{
  "num_key_value_heads": 3,
  "intermediate_size": 704,
  "vocab_size": 1024,
  "hidden_act": "swiglu",
  "norm": "rmsnorm",
  "norm_place": "pre",
  "attn_scale": 0.125,
  "parallel_block": false,
  "init_std_down": 0.00513,
  "learning_rate": 0.00285,
  "beta1": 0.9,
  "schedule": "wsd",
  "final_lr_fraction": 0.0,
  "batch_tokens": 131072,
  "doc_mask": true
}
Each number is 128 + 24 x the weight over its row's rms, rounded and kept within 0 to 255. Layers, rows and columns count from 0. Numbers have three digits each. The size before them is the row's rms in percent of the matrix's.

# gate: layer 11 MLP gate, 704x256, rms 0.114, rows 542-608, columns 128-191
# up: layer 11 MLP up, 704x256, rms 0.121, rows 542-608, columns 128-191
# down: layer 11 MLP down (transposed), 704x256, rms 0.112, rows 542-607, columns 128-191
gate542 098:124093092140124087093140131158113136120143153120166140123125141152140137053092126172089136137102104114108097121130148160093119115114136097126123120137109120110083113152107122096077109104098138
up542 099:123138150126158124131110093109129145095159139137087139144095130143138083156138124122129126110127091161143127099056138140133126114177112126174133124129117143122136125135102119143071157144141121
down542 099:091125083104104087111134115144092132141198143101152116132125142123151143102093129124123112158139136115104143087144140157125127137098148143174163132141130101155145139122108156140113176130118114
gate543 103:078122102116119139150145139118110132142149136107123144114091128076153158158117128145158121114117146107133143164123172126189140120168101118082145127147129111120128117095115127144141162137123148
up543 102:133161155133102116121114132126139147120126100133132099116112146115143154134082128153163132127109155090131119071153113129158138104150159121108116126167120141097176148125115205121171096148135115
down543 102:121150129120112155109151148139137167151098141145120142123156176120111090132192128162140095148143087133123110109061139115147108148103130120139108125120143141118105160148148135152101144125140160
gate544 098:122137143161121136146135145118140081145108168110147139155148107148139142123138135138168098144136116182158124160123140141125108107114121142200160144131123151187120087115105121095089118161106083
up544 097:123106128156113168110123120135134177159088135126140107144148090111113153126096121138153133137126146142124164135147142157164153118137118076146125102160126143144127148099104130135141155141120148
down544 098:132138094136133154098098113130138121087150096122165122124120142153138158134125076108151108131125160121140157128144104167114117113101141129135102122137111091101152108071120150150124075110134092
gate545 105:105083110140156096092123128124122108140123120094115154136138145106103131072104129086129136120143090157104096120124119155169149100140122156164141151132122115115141087162111121150107132109117111
up545 103:124090106125121130135140123129149137106145144149167134120118126091120133112111120129113105126127126153155096147109148131092135166085141137149112165090172174143111133132138119134102120134134091
down545 102:111135120113098119140150119118132129149093134124107140104145122136134176125140121113112096089157145134118111101106149094080190123139125133117150128109184123104134117158117125101147121155121145
gate546 098:122127117161087140144117139129141136167114135113129139158164138139113178162161105133087124115133114140121114134175118145127127099157140154121110147132118096086188144153106103142127120121154140
up546 098:135127092118114094124149151135119110151077139154108142099157138106191193131127128144152130126147111110146077161116122102133154197143164120111131087141092120169130134131123121107125148135147085
down546 101:107140139109123119158157141139117132127119102130116110126155134151107109122164149084137066138136115104119123128119130118102088115087124118103123171098107085131140118126116129136099183143126122
gate547 101:124136138083123110163146162097127112123108133083122127109122171137123134169120127187163075118150119153161136145122083136105137164113110152139126099112138114108102112157075144107146150124080128
up547 104:110114138143103083186113146136197124134132101166175128103120119107149172138129150128079172129131144150136158128171133120125134148118113129117110073120137102108184099173139158163115064153151134
down547 104:134158155119076136161121130099120103117117103129101138127118136106133144147143104105138112113156116129124135142162164137128120163135151128136161121141121085140133107164121083089096146135150103
gate548 092:120137123145147118143115125175158160122127148121127129122122122110127075132087158083134136134136164057101091159112145128119147118136131125173118120142114103140120150151121103113144121140155156
up548 095:144141118091121105128106152101129146148141126158151095132128131167162144116153160120108119128132102142112142099141129139152149114113146109094162114112080152122143113161116111128119139137059106
down548 097:122093138128089153140131091154108080132127145112119131132114133119137111138122111095162134122115150133147120120108129167149111145153111138087115108139123101149101125111144162130163133118132120
gate549 101:154119112163135154166153128121119150124114110114137103100117093100118123145137149142123153086111089142090105143193110104109095132141098163110160069120162108126104123108140122105146161120100122
up549 104:114127170149099097151098182144118090115166130173163115139122161085127137119132114150135141104119159147102151132143132162179152124070162139127147067122127165119124111108146151151141110083103138
down549 102:145128102108131128127170160137139155166145095095139126147114135109126141155110120120158089122140119071153099137137115130115088104101149198138116102129099137139138122082102127134097120193102114
gate550 101:130111096158083157094131146132092050137092084121153133119133138100106143147116130103108155129140136109127121135120082136127144122135162118152141116139119184129148119093123096150084121123115121
up550 097:169081127081113136122132139119083099137115144136142151104106083156160093151136153091110114108135141145109101141112077135133102152186151108145120117134138115149118140114127076129110103088168129
down550 102:112128129142119178129071130118128092161124148103140144117142165116092166102110138140116144118128134141150133136150152152116129112095075130111127127098096102146143141135113117115217122153137142
gate551 102:095096117157130111110109161123134130123109165111105121105101135127129143091129085076171135142099091131135080155095118186131119125126135110121138112151102110102117151090144132111123144138127128
up551 102:133112106095153108127106162112157127154120147118129139147159131164150095128108098133125108101126142121141113088145122107170130178148095118148132171138095129152138093098160105113119156100137126
down551 101:144135139150089128105160110109124126130127141191095103106125121159096169122158099099157106137144123110130130123094137151126161085142150165100121146165115115135112152142130117107107173087109121
gate552 104:141147133128165145169143092163105133125070174100130151129146119126140088096101131133130096108110078128127134139107136144105140133123098128133095130130101055141132158111134099137110132054098133
up552 104:147131098155093116110151125121149145128113155146156160096168145076131110144122166126100147158128149109081122119124157129137136174176170120108144128062156128072148144113137109140127122122118099
down552 105:100141135158113117106135154127129109099151147131122089111123115108099115148147141130103132110151136171133094091116137125135130119136100128090115112106187149168180099122141099164118129126099154
gate553 108:119136138070164151156160149136155115134118098177105125142092092105111153151135109136050169098143145140151102122142101164111117147149152132150138110147150150154137110123068121106089142154112120
up553 112:141123151117125138105110139095122103147149163136131143154103122150094116113129141096106157141156148073145145158127187084096156137162129131098120091137128114097120095160119123088112142102130109
down553 110:159115156152109116111148136187111119111145150134187118135128099115151095156096136144116123112124128113133171097159139121147142137149146154109149156093117089127118096147116160137141143166111076
gate554 095:095114134107155177090126142134120130129099170129157133138145150171093165134127093119117137138146134122134095133112080147115115126114110122174099143101183138100136123152131134130133135112118107
up554 093:152150097090162135109144175133117131102142150130150160113127093127127105097118132128137143145100113085172168104150114104142129138140072084135154095136115180136149170113145153112103104109121132
down554 096:084140153151149141142131136126101111152128104116135154161117148110141136148116143118123107119150135164093199120173113121100168129149166143115136092124160155076135139128150140134109098157131123
gate555 098:117104093099123108133100103134117184142162174127082110088142137175187167093152146136087103141119141129132078122114087129141131148131143145116150125125120087082161123117112123097129130133121123
up555 100:145111138149110124123104046094131147123123132129099134164130080148098155156140100155131108153170129096149114137143140130120184112150168067142128122161112133110139122162129171157074184122121108
down555 103:132132105138077126133198121157099130094116135106128091153076178091114125119134127107160114158124130120161124099112156152137101119103152122111121151120106122150148119132147135088102101131155126
gate556 102:108115169160161123139129126095089149094101115070101128149124150127105130106181157104115141106164089164105128127102058101128110144100180140127118147133137104096155124122092109166156168142113165
up556 101:125171125170123133101126126150104153157137084163136129132111155139103133105172161139165122126132150109171139086105091155125148149125165178127114125092113074137094125087158095138124141125154105
down556 103:109138135155102152142095121125111119109159120123088134139125104139131088156114150155125161135131117155087124141149125115130114148148140138107129098139118146130187098164166141140178095133123140
gate557 103:109142136082165146117145140115128138102111123146110163133113168174149092129156149160154160096130126177118107159134155108168084127140141098155131078134136150070124160142114105109135122132111152
up557 103:155131083106136094131122140114118105141113124103160169090119072135136128135104118128120130101147130112142128167179138114096111139159114139116152141107106132152135126085106129089134152129129165
down557 107:104103136129127126121133154154151118121183115138098098101145121127093124170154157127117176144130153158106143158108127110144143138178114133097133121153119128058163128163127118111123137119071135
gate558 098:128144112179134132132115121134168146140136098142132120073122110162138145125174132176133079112167113103115119171152106152123099141168133069122161105191128139110116130130163136163101129123131097
up558 099:081127141126104120174196132112112102127132141106111133138117095116123130123160056138140088135133089132136142139169128112141074132169104143125107153121137156128106093146098108149162147120098114
down558 099:124152147110133107147154147134095123129120135124172109118122163125144107129137160085089163124128133193147104096164148109119158163177148145110114113145112095122152152116112121162156148121164168
gate559 099:136134106141108114120160115097086147175096131115080121100125151132128139163142134158178140127121146152171094139165094109156052100142151107143146113104133099127175140099130155132152108113143172
up559 099:142135114101111121113161118131131166115114106131106099142132120100113088164135096089114115161142123129125143149093157131127136152109148135130193132146141177137145085162114110120146095187130152
down559 100:130123139143150153151163133159160163113145098129137129126115124111106159106150164140125116167119161123107128187160083147107128153111105125137174089103125099110131127124096114126113133115151132
gate560 108:149096108126093159171150175093131164163140104128082114135149117133128146143136151194119145155165112126141129146112116158135165126132140136094084080137139122146112167132128128138108124087096107
up560 106:095114122139106098131133204072126117126149116134113141093160156145148148079123173123133129134100145128115087132112131133155142152103105120103097135134114086126116110094157137125135108150164119
down560 102:160167169118116144129140128076090109127158133142150113145104159092137092119122073178144163096155174076113126107126102094121134130135108121168106121135128142118144134109141121120097130116128137
gate561 097:153109165150159095108111129113123160143106130154079115135156125114093108097110126137140123157122114142130118141165156137125161122134120159128136140137132097121086081116145099106131093136153152
up561 097:137148141114151151092134110086147127142179129127137146106114125132121097159120106135131129134154104117095125126110145098122145171091160128162078115160115106119110138132155171123120150150176124
down561 098:120121160122144137155116120132109148132151133107114158150112148124129192159135117124074161103130128096143135109102112109138113148104070140155110132114108143170183116127090177110108095127092154
gate562 103:118113153145110071146135079094136148105151143130147125124116127168124134136164126160124119120137143100134109175112085194113143123135148127147161118150075089171095104130134140089155094114135154
up562 100:098127138126119117151123094095133137158118140124181119121124128143120127112119088159067132144133134125098095130125126133109102107124083141127132141162120108141139127103147082170121126145123153
down562 102:130113163140107122141103144132139129115084120105177108107111143105147102107117158128111110112115084103119152137155131129124080122129198092156123093134139171135117120156160102133124142132123156
gate563 099:128099148111113116144137146116119125116178131113103135079102143131150125131124155142146086159121159121139087142155119101125153127176117105100127131160135115080160144131154132102167154110128092
up563 103:139145121074143117145149174159046160095099121158154110133112094132120134122132104118115123158149138102176123149117149140160136124121102171136144160121097137136109116101106173157103121118066158
down563 102:141129108157101106143106113133100182166116151111133136165105088148128113116110163129084099152129116111110142149129138128131130119116133135130154119115140112147110089116084106105161126178158146
gate564 102:158130135105100100090111167148117156128108091127090071115102148136122128158145128135104142107189125172108115135134098119094124113097145090106098143143159084136157097112136142171118141089138149
up564 105:098130126136112164118127110130201130118117140122117143145101084108128118125106090120118107098112163099119080127127125136145108126129114157091148138170135099129079140158114182127148142081129145
down564 105:165117129134121115164100166116126094104177097170107149138118164150080112147130132090139151144114128121157135152132125119119116150180167124145107135166110108157165141138160136119130100123174138
gate565 098:133137108124091078128190104132165132143107099112085098145151136131144129105171116105125115119140110103172086138112148130160156162118132087149151120138096117110088126145132087155107147153102130
up565 095:097104165124147148125121123118139117160156128120105126148097109114115111138105143138134081100174138096084110085120139127133117096151144148120164098125141133123159179172146111167126114101173099
down565 095:111148149123154142126135088103063140106107100164165134176131131109164146114117126163175130181123166118149127120131105175136140147135144130120127121133119139145138108093094140130119138165104118
gate566 104:067153112134129123141131091102129206124143149110147132135147114122146122128158121128149122145154149096128128135127095165131114107121119106077159169113115133157091130076055141134113135157083104
up566 105:139121169177173116143133133116114096147155082115139116118150105146132142143152143145183145180163130158107161116170147162150111103112109107104102151148116118127132149162123145141113136112128111
down566 096:117107112079116108109106118141135088131111156122120139118159141110108108164140126158086114102120089127129126092137116154121125103138134088098113110109134120121150141113132148166176102139101131
gate567 095:136151130132116152147165131139120088152152124184161113151116136096138120125080118145125130073133171132116123118151150096172133149161116110172108109163113140129110111153137138097127116129148130
up567 092:149122172083117165147169103091139149158136109162125180165038132109156138118137104139129117131152121146128135126146113152133110157086129162147148094157132124146104124146084114140143118124104082
down567 092:146100147123137087109143131115139118119082137053140148104163072169126131125121128105158130137128151113121116149105111150118138138159107122101174128107131128126102130150164107162107133126147162
gate568 095:099128085145155085137148137129109117133101158124114125119118137119152112110129144111107088131145135164085103117087151123104146125159115144152162152174171124121118128117140090136135136137125153
up568 114:147152122118147131144132081150080158123124119133158125133156147131183112080099139124145196132128109129145117099124145141137093093128140123086136114143102106134165102109161101156144115126126093
down568 100:111123166143169138138137115137081066112124126157184140117158172134155167100136117134121147160080120140160135099167102115143122114120088131115154134141141108166151124103162136148121124164144134
gate569 098:101132173123110129144096155135112127127163122146099133090112087151156126144164177134119124131175152101117097124167095164120133095122127112103134151144130129105121181127115168112148081153084147
up569 101:117118129129151199125116101097126139129150162096067133069123133132152171132139140155142095173137154114105130131125123113128111094150128123115137162128139085114110126091111135127123120145126061
down569 099:107141125125111111183119169118145158149161127104114138125138090133127095115119157144104153111100148136096140113107136120130101126067081122136120135140066101099126082103080121107175150131141139
gate570 098:153150164138108148134118137119145149105114145087130109119114134131154088162133147139157113144115103150075077135133101182132111129127147156111146110144115119152124125133149106108130129073127150
up570 097:119116135131111133118184128094110133177115104169135085142122105109136098148130127145160106110114135138150165129154146124180131117130144112136149105144111122132114153144103161127101137145157152
down570 099:115107135117186142072084176124125122122112109157107150175097136154128101099113093156101089112166080168133100162141168148150172093144109126145144104140165133136134156184135111124129123131103170
gate571 097:118131124105105167105150107098098122087143109129158118135153175085134135131119114125134111149106128124188090167116141136138160136143127098122177101149142110147088131123133138122098157125119116
up571 099:134088151094163135128166119094128148132095150192096144147134114111158121126128099113130129139125121103177129131133153135133124105108101093123122077110088096156131115111157169106139128178154130
down571 096:181127184173132116121114105136087135122121106136156086180125117114112103132177106130106133096142165108083160119147114136163158145117116144157122123110142169127126146177123123122131150115125129
gate572 102:110122123110142120103117135140128107108125152094090188127125131084155118074116070099159157090170093139132140123151112139120114184081114127174187131131140160111114131083106125158110119154109115
up572 104:141153147120154104112129111144125151145137112103103129072164164142160122174161128108154161126162139144154097138117111137170113117113117097103091148115088144123137112088173102145144139095143161
down572 102:122107130125080177119107145115124093097114180179114153109096107159132126129095124160107177138136106126109120118113135110135142103158147130137106121175130154186129127152117112142136106155177131
gate573 097:144146138142155112164125110085110109157125114180122097150120118130146145173111139155060115152121161143115145128158138131103100105130162102131156105123124135131098143174143092104091129141164109
up573 099:108165124126156139129122189125128156152104077162125176122119119127067142157103108126105088141145135124155091058123102141103100147128124135149121178144096155091108135137149140149121123113140139
down573 097:126107127101152100109098135160134137149105078142145164103130141137098160122104089152109101139109120114140141168131098144136126105113089123134106174146123116114138097136128121140139136123150092
gate574 094:134132162103095101153082143116126101139102090126134104142138094130132142135126127102116092118128129143077086143141103157092182098107137123129125129156158138123111120119075129108155119141148139
up574 098:084128164129140107120099138122114121132052136130137115156057149121155139114105141135092129131105109080114091162136136162112159102126116121158136185172107117115115103130129126139134143087085125
down574 098:124130098129120127126071133085078143121166158130076190114139128135100109134147115108164149118133123129089072120129085121130126127116109122109181140121126143080132151142134148112124086168121122
gate575 099:114096102203112124116116166119111153159112150134125107142150124108102140113119092152131087101187133077136125162149193122144114104129131129084141113139098131123177138097106168121131132093167115
up575 099:095117088157124131110134112128149127153153123151103134141112166106155116092110099103136127124069123124116142158145118157130131166086155106163122174125152138126128135099194147136129112177099130
down575 100:130139136088124103175124172073150161124138123098122117111179134093106123106115155145118119159119112126136136153147103145179153150168091132136118123136161101128105111174121109133123123136099108
gate576 099:125136099132113111119127139126116144141176180102151148120159131154138164108127109107103126128127115103158154131127121154104104145128100098161093146113100150109161139107134105160075113143146126
up576 102:141119163135169141154098151125095145119155126165128132169077107155195186169148121101161144116130081168159135123117143143120141137161131106138087109082111087143113106112142117100118116142103187
down576 103:124112137091119123123144141119149192105123175065118134136140145131104156121085079110130163120119162108161121156122150130133123115110160115132151128121110114143050124126142136136114126117103152
gate577 104:144164139115132132156161135184126140128144179086170116126187130156139092113108132128100103128152106161117110113130139159090095119115120133152152114161143140106136123132156140131127160149065103
up577 103:151108159142095116143148152165146127141100136113130134160136147134123154137144102152152169094120140143094076089125118163151134129130110132121122161147142149142128110123083127116108135123096118
down577 101:118140119141170135169165111150093124139076134097112119153135158114137153115115103155157143159122102167160198112094149182114131079084124091154111125122139134098138144151137136138136118077086104
gate578 106:132119136118095141117112120121095158113114132102189129097148152109130142122145129146118125154161160100182152143150152154122158091099169100119154155166099140112122110106126115159129121078151100
up578 106:138095131147142092153167094138126171146154147130120158170131166153112057118104099120104116100121133126124116145158129160109140160129125109095100130110098127164101111150156124126177140116148139
down578 106:100100181143146118105114200085106091160151120093138082174151147147133131149104129104111150156124155137096104105135172139147098100155138127141105138113122150161149198107129117137122108152101123
gate579 102:113121121187153153124130103101120131099146142094140120123135168139115115104122124145120150116144149127117130151133145134134113120110128117146117108136136137167117120134163119211114168089160111
up579 100:094121122137132101157149121123131071155108178102098111120145141147114134110119110133097147117122162172136132185154141147090090172131149104097144099134100121114103100097151127166132152149164144
down579 098:131162083123169130106146076123116139130098154147117152117121108127146110136109157122098114151163117126111124106085121100125120137127139094084123103159161106152103161134129179083148128141109127
gate580 105:119130180107110157117110117136113122156120126082152088137158144122121181129105096123117120082169128158140097115150123134151179122144118154150122073098122106131159126127090138112117115090117167
up580 103:177128117153116095172153091158136158130156128088130127133165134093110102134152094148118186201131172125195115144131145126058145160112105095115104123119141183120156113171159109098125099142132097
down580 103:182120106143147144102118150108086115146106130127134134153132160109148171122151155124116132128172141129111172092103169082119116115181117125089162145168105129068087117107133113129148134126124111
gate581 096:148136133188118104150086098138141109138128119130167156125143126137153100092126121119156084162143109138116114103141143138094154106152112141172164117183093117097091083111141128101088133158179092
up581 094:136131117144104119120136088156119145143142052174100160148116106153107115164085136176137107133138125135129114155118115109090099094094109115146132119121088170118111125109132151099142094130105163
down581 097:170113136107157150095126142111139150131138126078170152120171158121105144134113071091141136124151092137131128130150132104116116118133117134134119084154091138112117132137090139108122163143136138
gate582 102:132124168121115131121137114148114111122092111135109148147114152079144130151100129128097144128133143088126124144117086107125083075109144152133138174084096136135116088125162143129110092122108159
up582 102:110133172112112114154132129141142142138096124130115098113127094132103137155116134135117128174126145097145134129105154132122106126132090156127137157122123132128167101106110118162144134130112161
down582 103:154087107121166164109125156103136116121138108184082128158141079133141125136123115115104089131129134114153109142135127112123150092125126118109103123153186086136123137139171086119110165136130119
gate583 105:102143135122123132127138106136132094093113142092143165118151119082169133114103123155105105137109125114109175180088167128119099117124181161134124159160181137117120141131130124152127164102112107
up583 102:152131142147109147131147103140143155127191138119156091120104085142076121079124122131103087112143090131090091115154095118090154072152095143146087102121157119191132082120128142150136124173123148
down583 103:111156099108133094144136104137135071115153147126123158146136096124152131120131109163135153115140115165122107117139162125130098114138097103134187122171094112082140126133118103131132177134119127
gate584 102:136169097131157134137116166146130127124098128071155117109155096119119169099145153090070084124115097109095136139133082158093135122104129135152139121118125084076155145110161161123119163139138114
up584 104:094139142118105137115119132155125119092150107100123108119120069136124136154129108116133115127164101124101105164148130128115107163145104140160139138114118139157114083156092084169095106130141131
down584 099:137132114125170087162130134136138114113098087099124119136122131175115094117123160132099099099094122141118153150122126126158152147148113148135077089127066112091139107114152140121135100172153126
gate585 098:187112116112154094150134160128142138122121157112076111082117126168125156187137171148099130159116168155201117098086120098131157123169136106102127109144130121141130101094137175100109122094152145
up585 098:134128145139169099112098124130104131099084129177155107109107163118114120111111102088135116145103132134126136149119139163129086154133139144158120122146173073113081144136125133146123115082140118
down585 102:130141175112120147166104100178148143089128148120155161115125153145141150147179133082121157079160113090134142144125169114123132113134121101081117105110155130141114107105127115150130116129099140
gate586 102:105108169125130163068169171100141115146164116107103173158093122087114106129124146161100112134140091133147093122144147156109121138123113082150166096121129140140122143135090121140121122153147111
up586 098:126105124160139122154147115169138105111119155144094105161127089165169085130130121111160151108169158133123150120129082122142137137119137087110121121139123114144124108077079154141086145137110131
down586 102:122155134128080137133146131144120130108098096099152144111160125134133160114135087100143102113120129162116135133100172144070136118157116102155156188112123127143113110142148112115155110181089175
gate587 098:104086139116141091162092152182137141094112137123146121150140123135126141118136104147134098160139118131109122146135104114113118128106102168112122113199158147136121129147108119110133151116159106
up587 101:191119113111137086143138103115165136093156092091116096126144165135095144153150171107162096104150109161155117121117144118136156162109085109103130162155104147084086140102116130134140159104084119
down587 103:097113138114129135129100157155168092090093123107119154103133124131119115147164125136124133142106125125157106112133136112158124106142162140171165122117128139086131140140141146142109147149145103
gate588 099:145104101162129110141140119143154081148094135160138146136119155143123137137127131163168148134134122098121096146102101177106120137162098116118137154126082058129115120182143047098128137115141126
up588 101:162137124172113132148118150112160109094123074124120130121099154116118154125130091141138108127127131071102099150094150148130152108131094155153092155125122131119088141115158147096101160121113158
down588 100:143141133123062144114128147102129132152124151170150167092108093150114112106145129146111159106135098119120141149145115170120160149157087136108086089090135100129117144159129112118169103089108107
gate589 100:099169124147140084090106134091123125150173143128140114168064160100108043150169117124116116150098164084143148156148129132111111133124121125133128150151131089102080171172127179152152097101172099
up589 102:114169133106158127100160113103151140094124085102133111193135149090114107112146106160119110133136117171114126121133148144139118134124114123150141079136082098120143131149084122160131165082108104
down589 105:157150134096146145135120123140126094123116133186134140142135138175157110118132120133124119136148154138133140163155123101141122134107150144082075130106117109138099102118111137123126118183162140
gate590 099:108149115134087116156121138064071148126102156147133093095115137138160125158133097129111152179125108107141150179110125136134074129146132148130137144136125132114109106084126156171159123089128071
up590 098:154160123103122113150103106083086194133101117142093159112115104145151168164125089134169162152102170109139131142126124145146092138158145151131141137145135196154154156122112139124119140095101117
down590 097:156096134132166139143124126108112099108178128078141143131112094119104123117081175140126114139096116125129092084155155148126108107139120135108138139132072132161116169113094143135119128129125147
gate591 099:126160151147128098149097128165125104113085153128063134111155140123162149121106119171117142162156111112117113122133117144114128142084151119097124125147115131087098165121118122097151155134090118
up591 098:118144132116080147128112144147140078133119150154140120128148139116068130134160147102187127126142153125158118140122089176137139098118112140126106161115122150131152128078128133115124139123067121
down591 097:115106141125104139120118154091077129138130129134171128110095119118136113093146097146146147108114082111123144103145123094138155193115114138146126126169148140126165090133083145166136157102126137
gate592 100:153147137137101146112113122110121098109122094125124155102117128112099094111128092122145102142132109131127108137113112122099137118122155151127110148141116153126137088114138130120151123175133103
up592 101:179147117088118150157156145118137133150156113122088126081124138142169126089151179133095129129113095139101115143132177160149135121141120152140122145110163123155122108153103142125148136111088073
down592 098:101103077143131113135165096103125132156113123173123131105136109135089155129167078162146133130128143131147146139082115134158112165163108094059130111154108106138148110146150197132140152156150141
gate593 102:112137146101077113102128138120105133120142088130112146064117158150078128158133085174110155135132126133168102158092117116122122155092142135139118121126173111131145160148130113130121096105133119
up593 101:105129125145127117149116151142135130113143125134081128090117184153124080107128132081138163107112129152146092106143093141114119106140127125174113125119132138160080084133155107145108135127124135
down593 107:143108100130125143122097098138185126119090163116148133117136120141147156117139137169154141110124118146101137111116139146115128091099118087133143139099067139106157090134077105119151100132113129
gate594 097:148138095094105098076137116086093116110153103167114137091127132152092132145095172112147125122156166117121134140113126149138127123117134129157172116154126126147093120137088135115087147128130144
up594 098:119160105125112118109150148154137132123125155101141117109122144115144137123090145139129158132109155170129118130090114100144117140126111106122125132124133130137145171109165122169110139100097124
down594 097:095117134154111110160140122109143133158129145185141110126121101135135145157190157162076101133104110135128086116138122083150095183097118095138095126094127143138109104141123138139094100072144150
gate595 097:092146132131152118159126156148107146182113168102105086137122168152161084111102129167133155175111152122129127118130099134117124121134160149110104100138121139119071123151131141166171169130131092
up595 098:169122130108141119097129137122133123098107123176124122101120178158131154126141095140114161092140137184134100164103138060132113135175101149142123152121105121152151135121136105123111109147133143
down595 098:138102160138163126093121129124097131145138170136131131144120130134133162128139103120120116114128115073117127119132176146119175107134095115160176175142090128171130143158143149115113131127125162
gate596 104:132147110095115117140084112126088152188133125127145137126095119088134132131129143137096137125105104136142107126092118157127143104113122140185113147163111127146108133104151161081082113131151126
up596 103:138153128083138115179135130092117145142110147072134155146134145120114124133145084121165148139134177151109170150167121145115097113108151173143139132138146150137138163134098163141138119142148094
down596 105:111144125120094154100155103144132155164162118116118113148118170130085073104130154116118162138128089095107154139131128119102109156125155125113093135179071118108142130121139163127138125129094100
gate597 099:101106095113141161163133112124136129118143115107142125129150106110156116053122122120123138078117140090115104115145131123149125109163152141075156119134140117146137077131108157114152139084131142
up597 102:114135133165101093163110156148100149112123132098113077114145149145098125140115100171131134142129115107140163158121127128177136108121128120128146153148088123124162108107110155151125165097125098
down597 100:122129107125141148131120143112133141143154142116112143147114134136143121097124112135185132082140106118113145134085133125137103156122133102129098138152144108121105147071154150080162101121130144
gate598 104:121157140151120116106153139147164145107130074086135130148100136112128121121123102117151135169127130116162116179104155147162166112140119147152122123139142132116070119151126164173100136112135106
up598 100:106162122135118168148120137132111146096138132073089147142156119136164096121111114178119132179129120077151166132127099112127099116122115144124152125176139103083074185135138145182155148090163115
down598 100:139135116102113131118169127127131181145087137098138089164105131115106110153096096145157115124113098146140170105150105121099090114121156182146144126119160149118126070119104119134138150154097106
gate599 099:086122130136121126099109121146119077115098147120161126104160142105092155145110130178148103055130130118093107113137115107107119132109105136121112129093148137120114158127110138137147104090092125
up599 100:113091117127114153106152139113128150150184111120140139152178152131097138124076080142120110114126125139096129088066113151143109120149091121157130102068125159133106098139096130142102176123120131
down599 099:116113167106112117126074118127138142095186143104148146153137151118088164148192150097126120112144121098081189094165159138111135072130137078129122111116148100185133142137086164151160128107141157
gate600 097:112155104113095108155105123116134121129140082122104111143102115102091135119133109095140145100140143122100126128116133137153126126153121130151155125148142150142144106131152121141142148084220158
up600 095:118125126140107136124130100133134089086124139106146171130094147110131109192119133130122084132119128129117156108178117136126144141143096154165131089121145148167109123185120112141084113122123112
down600 096:113148135134121122109095142137139088102153156144105131117168114135141120103142138148120164159148128128135119109116121155160112124116106182114108145129151106114165145132108150104125115142133166
gate601 094:133122170140118142127093136097091100101136123141129139139163102090143130136111095134136126106162117132137054113125119162113173119157109092161124145087136149121077086104112138085114109105170057
up601 089:106131157141139127112144132077158162110093113109165150124144159157108122128144169130114117144153161124165128177122142126137132123102094090151168171123138136154172183134129118128131080102142135
down601 091:111101111140137167120093151152146118173132126100142140117140134088148132136109117141136106170133106118128088154148117148156140111098155085115109173128120092148085083134124144112120151182130117
gate602 093:122134107115117160133138108151163152108130126059134117123145139130113116125108139138079100105123153147120142180145100131143114100164132110110150186147147131104142126105149115078111138142091123
up602 095:108133150125117142166157140115168119134124142113147168148073116088132108180139096125168095110131127113143157127166096118146095129123089128141107139096112111158146118143120097119151114115154115
down602 097:148110123133174140089067114119101125090131159122109098103133130172137118112122124142103131138114101105156084138114111137149103143155163164126139119130145104141133140121108146141131139155146115
gate603 100:113134113149104136157135139164126109129097171116134100145154144095120138144159181145127096133131172111096100101137126123149137114130116089104184106171151135079105135104161114105152119105154109
up603 100:126153122133148113076109123117143098122117159128141076153114113119086182123107086119141124119117114143151138183133121109120130095117104105160146152068118109118125096175159153113129128133134140
down603 100:124113121187140123110114133139131120169129104129170143121130137095135132132121140129133137087160100097116118140122167102118110146159083161172104112159116144117117149064175119119130128189124108
gate604 099:136153149164132110129118110116153082132129112154128102124121120117104136090140119094195084101125128104088119113089107145133141142160128105142137170097155123106135129130138116158154126102212172
up604 104:070135129122127118103077161140152146152142122168159142116105110132084127127126138082158181135175153130115105128129122084132140181155090107119104165133163122124127090105093078150122107127157147
down604 100:134136106140127144107166145118084168070120180122124143104115090093132122149107172168100106137107118118135178148149162151160158109110152126131101133145091122158084147139151130131128127140103119
gate605 097:109111138152139150101131147140125126109136187113107154113142124155179116120124119171134139071087129145143117136104117157116098154106171132134128080152155139099137096106142105128112153130103131
up605 094:180132133125081135125113148137176121121107133143101111143131113145144141126133141128128134104121134122134136123135112112172154141113151150087110159148115115179095175184132127159128152187086150
down605 100:141131170120138094168141117136134140125133125135153109170148127099110128094116125137130119131154151114142121144113148189128138111162104115124081135110100121107185108079108157107110104110140106
gate606 100:104134157125119100087177091129134131117102152106140131130145154147106171144105127141143131111132147129139141126139135148092148134132171110115133146170110119115066122099140130105124128155087123
up606 101:126159113115122161131175088100108092133170171111121140133157155128142159159144163095162087144140137116112092132099129075123102126098096142133115119132159112096148101158134135113113142129129088
down606 104:106148168126081148115118133124153130154115140100142164152132129171109154100102143086129148122194130135137119202165153129117093128097145131109132133118114144128063107160119105127134115123150146
gate607 105:147084139103118139163103142140134134129114118099146130122119156080109117135088117138140083132140106162093145148124139133120125127123147129144114134150135142137120099114118138103190155119104108
up607 107:117150114132117118107120127127089108117132126133109164111148096101148143160115180176158130110123137143133122113132117104096082140112136122122116093069115124097113151123130138126134120178135120
down607 106:126155134145167132150143114128150123138139140102157126104109132106132098156132094101143128106137126147104179122128120156130130121131132115152122120117110127169109120155104106122136151156135102
gate608 098:129130111137103112110106148139089150162072167119125114135102141135126128129117103155128114066089158171141159108152126137143134151116141102100115170133131135158119105122131100120127118107138105
up608 088:169127117141151125115140091101135123103105103118127129136078114169159144141143139139125124143116129082130141124089089134139141092136147127146120142099033129114114169115132135134136091107088092